Weights of a small transformer language model.
Architecture: LayerNorm before each block, rotary positions, biases on query, key and value, untied embeddings, attention and MLP in parallel.
Each number is 500 + 25 x the weight over its row's rms, rounded and kept within 0 to 999. Layers, rows and columns count from 0. Numbers have three digits each. The size before them is the row's rms in percent of the matrix's.

# k: layer 4 attention key, 256x256, rms 0.0363, rows 191-255, columns 96-127
# q: layer 4 attention query, 256x256, rms 0.0361, rows 192-255, columns 96-127
# v: layer 4 attention value, 256x256, rms 0.0363, rows 128-147, columns 96-127
# o: layer 4 attention output (transposed), 256x256, rms 0.0447, rows 128-146, columns 96-127
k191 085:457498556489500479532510519533493547472525507492528491483516467524457512481476511499482493554499
q192 084:508549494486533529471465473505486477531505491517477478514543490500507495464514499488471526473517
k192 079:480490464490451481504475530511540465517496491461456520488451500502510442456488559521503490465498
q193 082:440529514527481544534516525507512527524507484496504463453480518495491482484504547500508518502512
k193 078:496538486456512512519498462507484528548527524499517498526483526518471531532517495460504548494540
q194 085:475485521494519508486525549499522465526468486510525463538483498472489496478499468481492473516503
k194 084:537519548475461509451490493485535478507504521499548449518498536491512505530502517538488509490500
q195 085:573539521495478501509491482542513447540534503461516473494516516510512523502522464501496529500487
k195 084:502486495529465505504524467478525533470483517511499510472536468485503497525482521492463515501480
q196 085:482459500504531498504502535516497464507516512493501514500494496516531517516480503470478490503494
k196 080:511549449506542431497493476469528521462500458467503499483497486493455517493546533480475466507532
q197 080:521491477483491517482526513521475544505514462504525560533491483505497468519499501501527482519459
k197 080:534482487513543578449507427508554501513507529484511460553512559448514508489514487473463499499493
q198 080:448491485511525513514510464482529483525466470506478510486485527502535480487507470510506498550490
k198 079:549463534497484535489496474529501499507531524454464538501492539517497504478518502494523492455526
q199 085:523514489501551491522484453513503511491511515450506473492518484506494499524502488494482469500481
k199 081:530529474498507457477511519491480478520469457545467486503494429487475521501456493513492527473458
q200 086:455432486504462494514516463487496513516496519480476531511504477453454486535505518460518487490496
k200 085:472536475509507536515486507502509455521520496526485495484509499447494499523475494491478522461492
q201 086:491520463535510489544501509515490502538460504509427542526494465471425506470503498507477488503536
k201 082:544522472491487507512474501491526528510538539483482482507519471511477514515483506529480530495471
q202 088:528511482523510474503494515532518521517520483550499467542488455491471499500491481503480526498518
k202 084:543490480516507526508475458503513507472467470494512491513496495497492531475498502469499499475514
q203 089:468465496471497493503532467538480532544520509525531463558555480493471481515467483500472559476518
k203 080:571477463534472549504470493475518478465468506473522483488515494515527523509519550512495530495518
q204 089:497489477490484496499546491456536503504474512517497519493521535459483500490538522501499505477477
k204 084:535505496538493507501504508513517464505500507502558530542486483502534506534506505493486458502495
q205 076:508470505490466480512450468519511526524487515459524495526515511506517482475511484466531482522501
k205 075:492495485495484536485554525464512534508441470485493486476454498525488527507506469528480527462521
q206 082:468461540500498537508430500517510504504499517536473555490497488533493488481454477470508490516513
k206 085:484543511456500494468522518493511475519522494448521465509553474481483561470515506505486532522469
q207 084:493435511476524491433488481486516523480501495500484560493485495548475502499492491483513429518516
k207 081:511536515491491515472483484509503516474483486556511526470489486454521474511552461482518520558562
q208 087:515482485492545520527504556513539503495463455512481533477503506520547475447458491542541538472488
k208 084:509468492503552527473476526477516519500502505461527490513544472510497523468499489464546471501496
q209 085:538512509511513506533483527505533496447543514504531541489532454514537494513567524466490492496467
k209 081:502500491480519501502517457459497472518482494503498496537512480470482510542488495479481494528530
q210 086:515506491490504479497492488508495514500523468489512479521471505501513561461547479527486511458497
k210 082:483500526509507464563530531496492487518533506476454533504491483483473487484479498539514474472555
q211 085:482440521495444522523528498500536508575525533504520543472508485528503518476485544544458538507508
k211 082:502491499467483546551504502494526468479533493512509488503538501509521495511481476469517540508465
q212 083:522471506475492530541481478495545497556510489511507449544510489503514506555499516520501530496466
k212 083:448515490528505492513498479494494523486498513511530481513509485519462488523481515509528508516481
q213 083:480506562501478481493498531508520430488476446496488473536492478499497567515505533470492505473507
k213 082:505472454519494459496483489503515511499445455497493477514517519484507490505497505467493496485505
q214 089:539513489495496504464496518476493522476529503507481507488513492511524501486467521484496556498483
k214 087:513512485516477495550491509500496488505491533464533525527500497466471473490489509516479506521496
q215 090:456466480526473496477528540447484483501504519512498485485522529434520480527499511518511477465495
k215 090:556476490469526505497504473492485494486487469476541498508462469555529493543503491464486480469476
q216 091:484482514532514512467506526540516543493534495512480517479499514508481498444481526528507536494511
k216 087:508484474487488483489473445499491506477475504473501463538527479492496514493519448479503537538468
q217 082:479482512516502501564458517501483549488523537488476501454507500503498533512493494453507464469497
k217 079:536518508514557504507514458509503488499441450489569456444520516491465486497502502497471509513486
q218 081:502495486494494477485559500487473519529467545525552513576524492506471531488481487525490526537514
k218 082:548508549516462464543451489499512544438536519463534475480505512501530515531424513492544516520520
q219 089:528435542507430487525470519511508518510510512510497464552589457510525455516504517502544504478482
k219 087:485511465531452507511556488501555515492481483517524494539481493488502523534491520502493535536510
q220 089:502576551478464528495490498543526489476484507536528533478504448485493494477498552528497519466476
k220 084:531498488484540464497479482492536505517494501490508448540475507463475513460478510483517493517457
q221 084:521517511489465481505532466534448504528514530551499482560544527490487492492497454463485520515486
k221 084:511470490513455508499528474468528485517514499477498517490486510465508430509510538531518519466488
q222 088:535520501481515489512492447525527487456491508528518526490519516547456496481524491543495499496528
k222 084:533526489513481506473524489482504476482497482464499474503476471481467521517483528443507487510487
q223 083:494497506510425488501533488529523550493490484499464504443523492485467439470489513518516515481526
k223 080:490530548487538536543509509478527540500504512479515498507529533547434473536498474516495479530489
q224 085:520521535462535543511515518478507541491497526500523455508486489489526525506483495477520511543567
k224 087:520490487511490520479468492521497529518453523469504469438494540520486537507497508505478491482444
q225 088:442484503531458496542468495469453506516490487473458499443510530529503526498478513475488507488517
k225 083:473473537482516510508496511509547483502498486456492511470458566541483520473530548475477471558445
q226 091:489516492505490498562539542521514474504516499585546514529438454497528509489529494473500491474442
k226 087:487484509517495524526490500501515546530511505468528472499471495490523520493441493496482506525510
q227 085:544488555505470459538478484520485526495478473502504497523492471537515488480504522492467525486500
k227 081:500498462505544517493541511486472542513495455530512488507503542501513504526462493535542468474521
q228 092:516534504480529484487519517501507437467503495475493511479458479495517512509452467492524451542500
k228 090:531470499498471488516479500502536512491483520532469463500508523486458492500505500493446506475470
q229 088:570492500485512501479531520517509517476489499496477479496467480514513432536509517473516466550479
k229 081:484484531488492516485488503481475516479510487465518494492487488505454523462441474486500504475498
q230 085:496477507530543511494513524535484498517489499461517545497457505505510504465494485536502522422470
k230 084:453542479561506496507499520521499497525495524525494471526505494464455526481532479505555492485474
q231 089:532451543521505509535507546554520520572485494484535586449532454493486506488505491498509478504506
k231 083:536493483482509493539509501469538500475544506471518487533515454492456520542535468494478501472463
q232 083:480503502526504547459515479507540471538482479495525525483535532514484482502515485495500502478488
k232 083:490524525520533462499484473470498533500559524442536508524503488484514499486530511474510505518507
q233 088:467482447495516499515529493500486532461483485493531590476525528519474524480484526487512540501539
k233 082:562500488455540447506510491470541502510529499475531524537503476468512556514491511524497485495498
q234 089:494468503494455483515444495517514515507462456517538527486476455477495469477523529516479512461503
k234 084:514542466507517541504544493535506497504494520524472454498473507521501479503503552477533504510502
q235 083:515480528473516479546524516478499492496528464527507528465505481515478517530455533485479523504534
k235 079:469513495482489496497500493492502489463523485476524514457502515499518534475468485518480486498489
q236 080:531465468470485536540480486486506507520477506479442520549509505500475567520523507528472536517515
k236 075:442520451520512518544515508526472469549504500468531505503492507523498500496505513529508525464483
q237 088:523535503503504530466542516545489537566498488515484496517465476471504497490456494497471542472503
k237 084:549466455504511526514475518461513524505515482499500507478534494532500471498544522465468512453505
q238 086:514463471532473526505487464478505518514520500504465508540498445517514521525488518472519489492550
k238 084:505486504527498485498505505496495563493549488519479548540499531505477466522481523489484517505499
q239 089:517498521539539450520486472483461557542449471475490497475471529537477535496481495523487464463515
k239 081:478524501528529500516488462485479537551490469509475488451516514469522499470494488480515514513499
q240 083:495514496460457501513516519508531444466506533462489521516493495497509516507506518455538484512501
k240 079:478502484439507513493487541519536534508455476469528459523480480507515546547503466480471443470490
q241 087:467483506513570519551527488472511518484490483526489451521459456510508530504538477493513459461488
k241 086:486498541512499518484494494537452522522532482505572519492562493511523493526499522537503531507515
q242 083:496475461520474476513527489542496545508530487498488492556525508486554530516526537501504489521522
k242 083:494529522492530517495489527513515538465542507451510500517518509495549462520480536489485471541518
q243 081:511524512504471534529512569533502480505502491507514526465521541514495521436481498486512461511485
k243 078:489568527515465466526528515499505523481464506497512491492498477489497548497509507512502502532500
q244 084:534458517500477541483552464519492460525545511485509514539477434508522525501478486499446490539487
k244 081:473480477538470517485517477553489491451509488481474505525524485497504491507521468499445568551482
q245 090:504534499498489500471524486521501530521527486467465485481499498519506531477498522547439511468429
k245 082:480482478486508478515457495489465492470518471504527504465499501486529454477524534519523568520493
q246 084:520521504553487485480488453524525476481505483525515512499473479562514505529529490491510457486473
k246 079:500528494496556538524538525494500480500459463499522518519467524497504514526506478469494500548496
q247 087:532501499499543499503538480504476517469526507487525487458433489495471510567471549474533472514545
k247 082:494533550504541518511503474540495487500494530480501527446522547428508488471487489534511518498493
q248 087:491514502486520520460497540486523484475510546507501500481508497466511479515526480492500502529523
k248 083:489557520535468510455525455512468510483490494483502490544504485476484507488513503504477558474474
q249 083:490505478534478525516480504492456448465513504513484504559500508464517538518496501537505513506531
k249 080:496490452492497462512479490551477518534485525540470489524518551505520523486507506496516547483533
q250 090:477474500574512479456505468523525478497520506524500510505501521522507493523497547513523476521485
k250 088:474542512517512493496490515472513487501479493495483485512510500482509471503486489509485538484488
q251 088:483485449500551490491505508550499522517522490505532494491515513465503513524527545500477479493491
k251 084:477476539553481519496497500497520496496508533511576495539536504463455485450512496542434501500509
q252 077:566506494525523531543442469524475504490469439541484495516504487489520503482506544513490489469483
k252 076:535495499463502490498448474482463545519487473474484518528524471489502497495510509513516510544496
q253 085:522537538551443528475460484525514513517519481477545465484483493521504488457504487509485501516463
k253 085:520505513499476520511489503508474525516484503531545491485438482516496537484523485503480493497487
q254 085:513497486526492472499508512547460518517491483508499504539504531559476516530480496499482503518481
k254 085:468466415503519537495547498530479494503490495536488501473462490480448493522530481493486488463486
q255 091:490454483490518506515513507540449467542484492494533501506519505508483578477511526513511512485497
k255 082:502480506533516500495547471498471508494491468481514438481461491482534448540499514552481454489532
v128 090:475461511544507497460499501495484458516509511473552535451486502501488473519461500522504446514475
o128 096:512503476504513503503504549526521476457500505502526513463472513513498466502512448514485524512481
v129 085:540438476492489483476493496516492554542516541485527489463466511541460505516476493518479506507485
o129 093:488549541499514524469508560449474487559537517502522536462511474500521501514485505576454467463466
v130 093:515506473480461529493484498553482479492478473498453492545528471540485483526503544504574478504489
o130 099:481472480496460504524480505523487547501501506487462487509564534523477487510518478478535468470482
v131 086:518485536464465511488510450558492503488472488495527496468493493453480507499453539427471470493474
o131 096:534473570475472489512496476520457503505447487485508503478513526472493488486461486485510539456518
v132 092:545507531527505484514479477504508470493464521473456458526510495475490468508501486532485484492501
o132 099:499514492485478512504473497561484513502473426530472498495490495542498494508470511527468534499512
v133 092:487517482484498525552477488578518481515496500505452486545506485491488539487485513471519525530496
o133 105:503502486491451500457506431501495481517519476466540530492525551516498507521478516481507532490494
v134 096:501490470489540461513420497451477485489484502460493521491525461442475520454492509498526551449502
o134 107:526475486493499512524468490488466513495496452510520488529459483451533498499522464511510510503499
v135 090:520518499440522498544501528451514486513484497481523521532492471483485495489467543500492481499519
o135 095:448530489461531498462543499485508533497495465508522503504520482461506455500489515470509478474490
v136 099:576529536490504501489497528520457498513518488473472488480508460487484476495447511497474499445472
o136 108:501553492445469511520467479478494542525508473515511507485490493503507481473528466486513507476479
v137 104:501488469533524562435484490469531491506519487521513497440539550484486504511545479480493506504472
o137 110:509470556561509507511484520480544522468504489543469491522474460497538527509495520532478549474501
v138 102:502501493507469519537493516510482482499510469528463485495533511582494484464511536505459508508486
o138 108:487502459479482517518511477479540465495517524502505508523518484538485516534553536516505504497526
v139 093:493493513482513546480515487528517479505498518521541493471472563535509459514516472469500492534519
o139 100:507527482522540487508519475511552437477501513494480511485509503488472535533501513503457464500466
v140 099:523494501493530492487503548461503486498528481493498509522483485494503512518461511496501465529537
o140 106:480496516491465499508519545485478438508560553510500478493531505460537502514490518515492526527507
v141 098:563496509517500470528469540502456505506528488479494547517533516502495534481473498526559430474477
o141 107:498495466507504532496493514547489519476524507519483550485532516492516505461483512541549480476485
v142 091:468511487483506557459495497518484548512492457488467557519496481515496473497526522448514479513514
o142 098:462546502499470521487523510511505448453506544498514502482549540513519507496516490469548502512499
v143 098:474475505492475477474504528501504479523471507522450506496474489507505470495531505501554520532525
o143 106:421470491476528471450537560498467493542491470494506483520500502477463483525526473469471506541505
v144 091:550476495500489514466522474492466474471484505522516533515545507466510542517490494522501486484496
o144 099:500471490522518500475509499479462521471450512510486546482509507507512466486502447496507500501496
v145 095:559475483560517480499456472509538533521464489502527495505498482498502532487517476538467494515481
o145 101:504526519537464504499525515517542519466515475511504478480488501505495520508496484510484516496501
v146 104:458486485500492491490492480491507466470517532490550488471517528496479503510452502491444460515484
o146 110:507517486588482526476530462471489488515482510541523502494540498516513479491499472528437494505492
v147 087:536525493475548509499489521516498519505541514483495482521500501499543513489507567485493509517485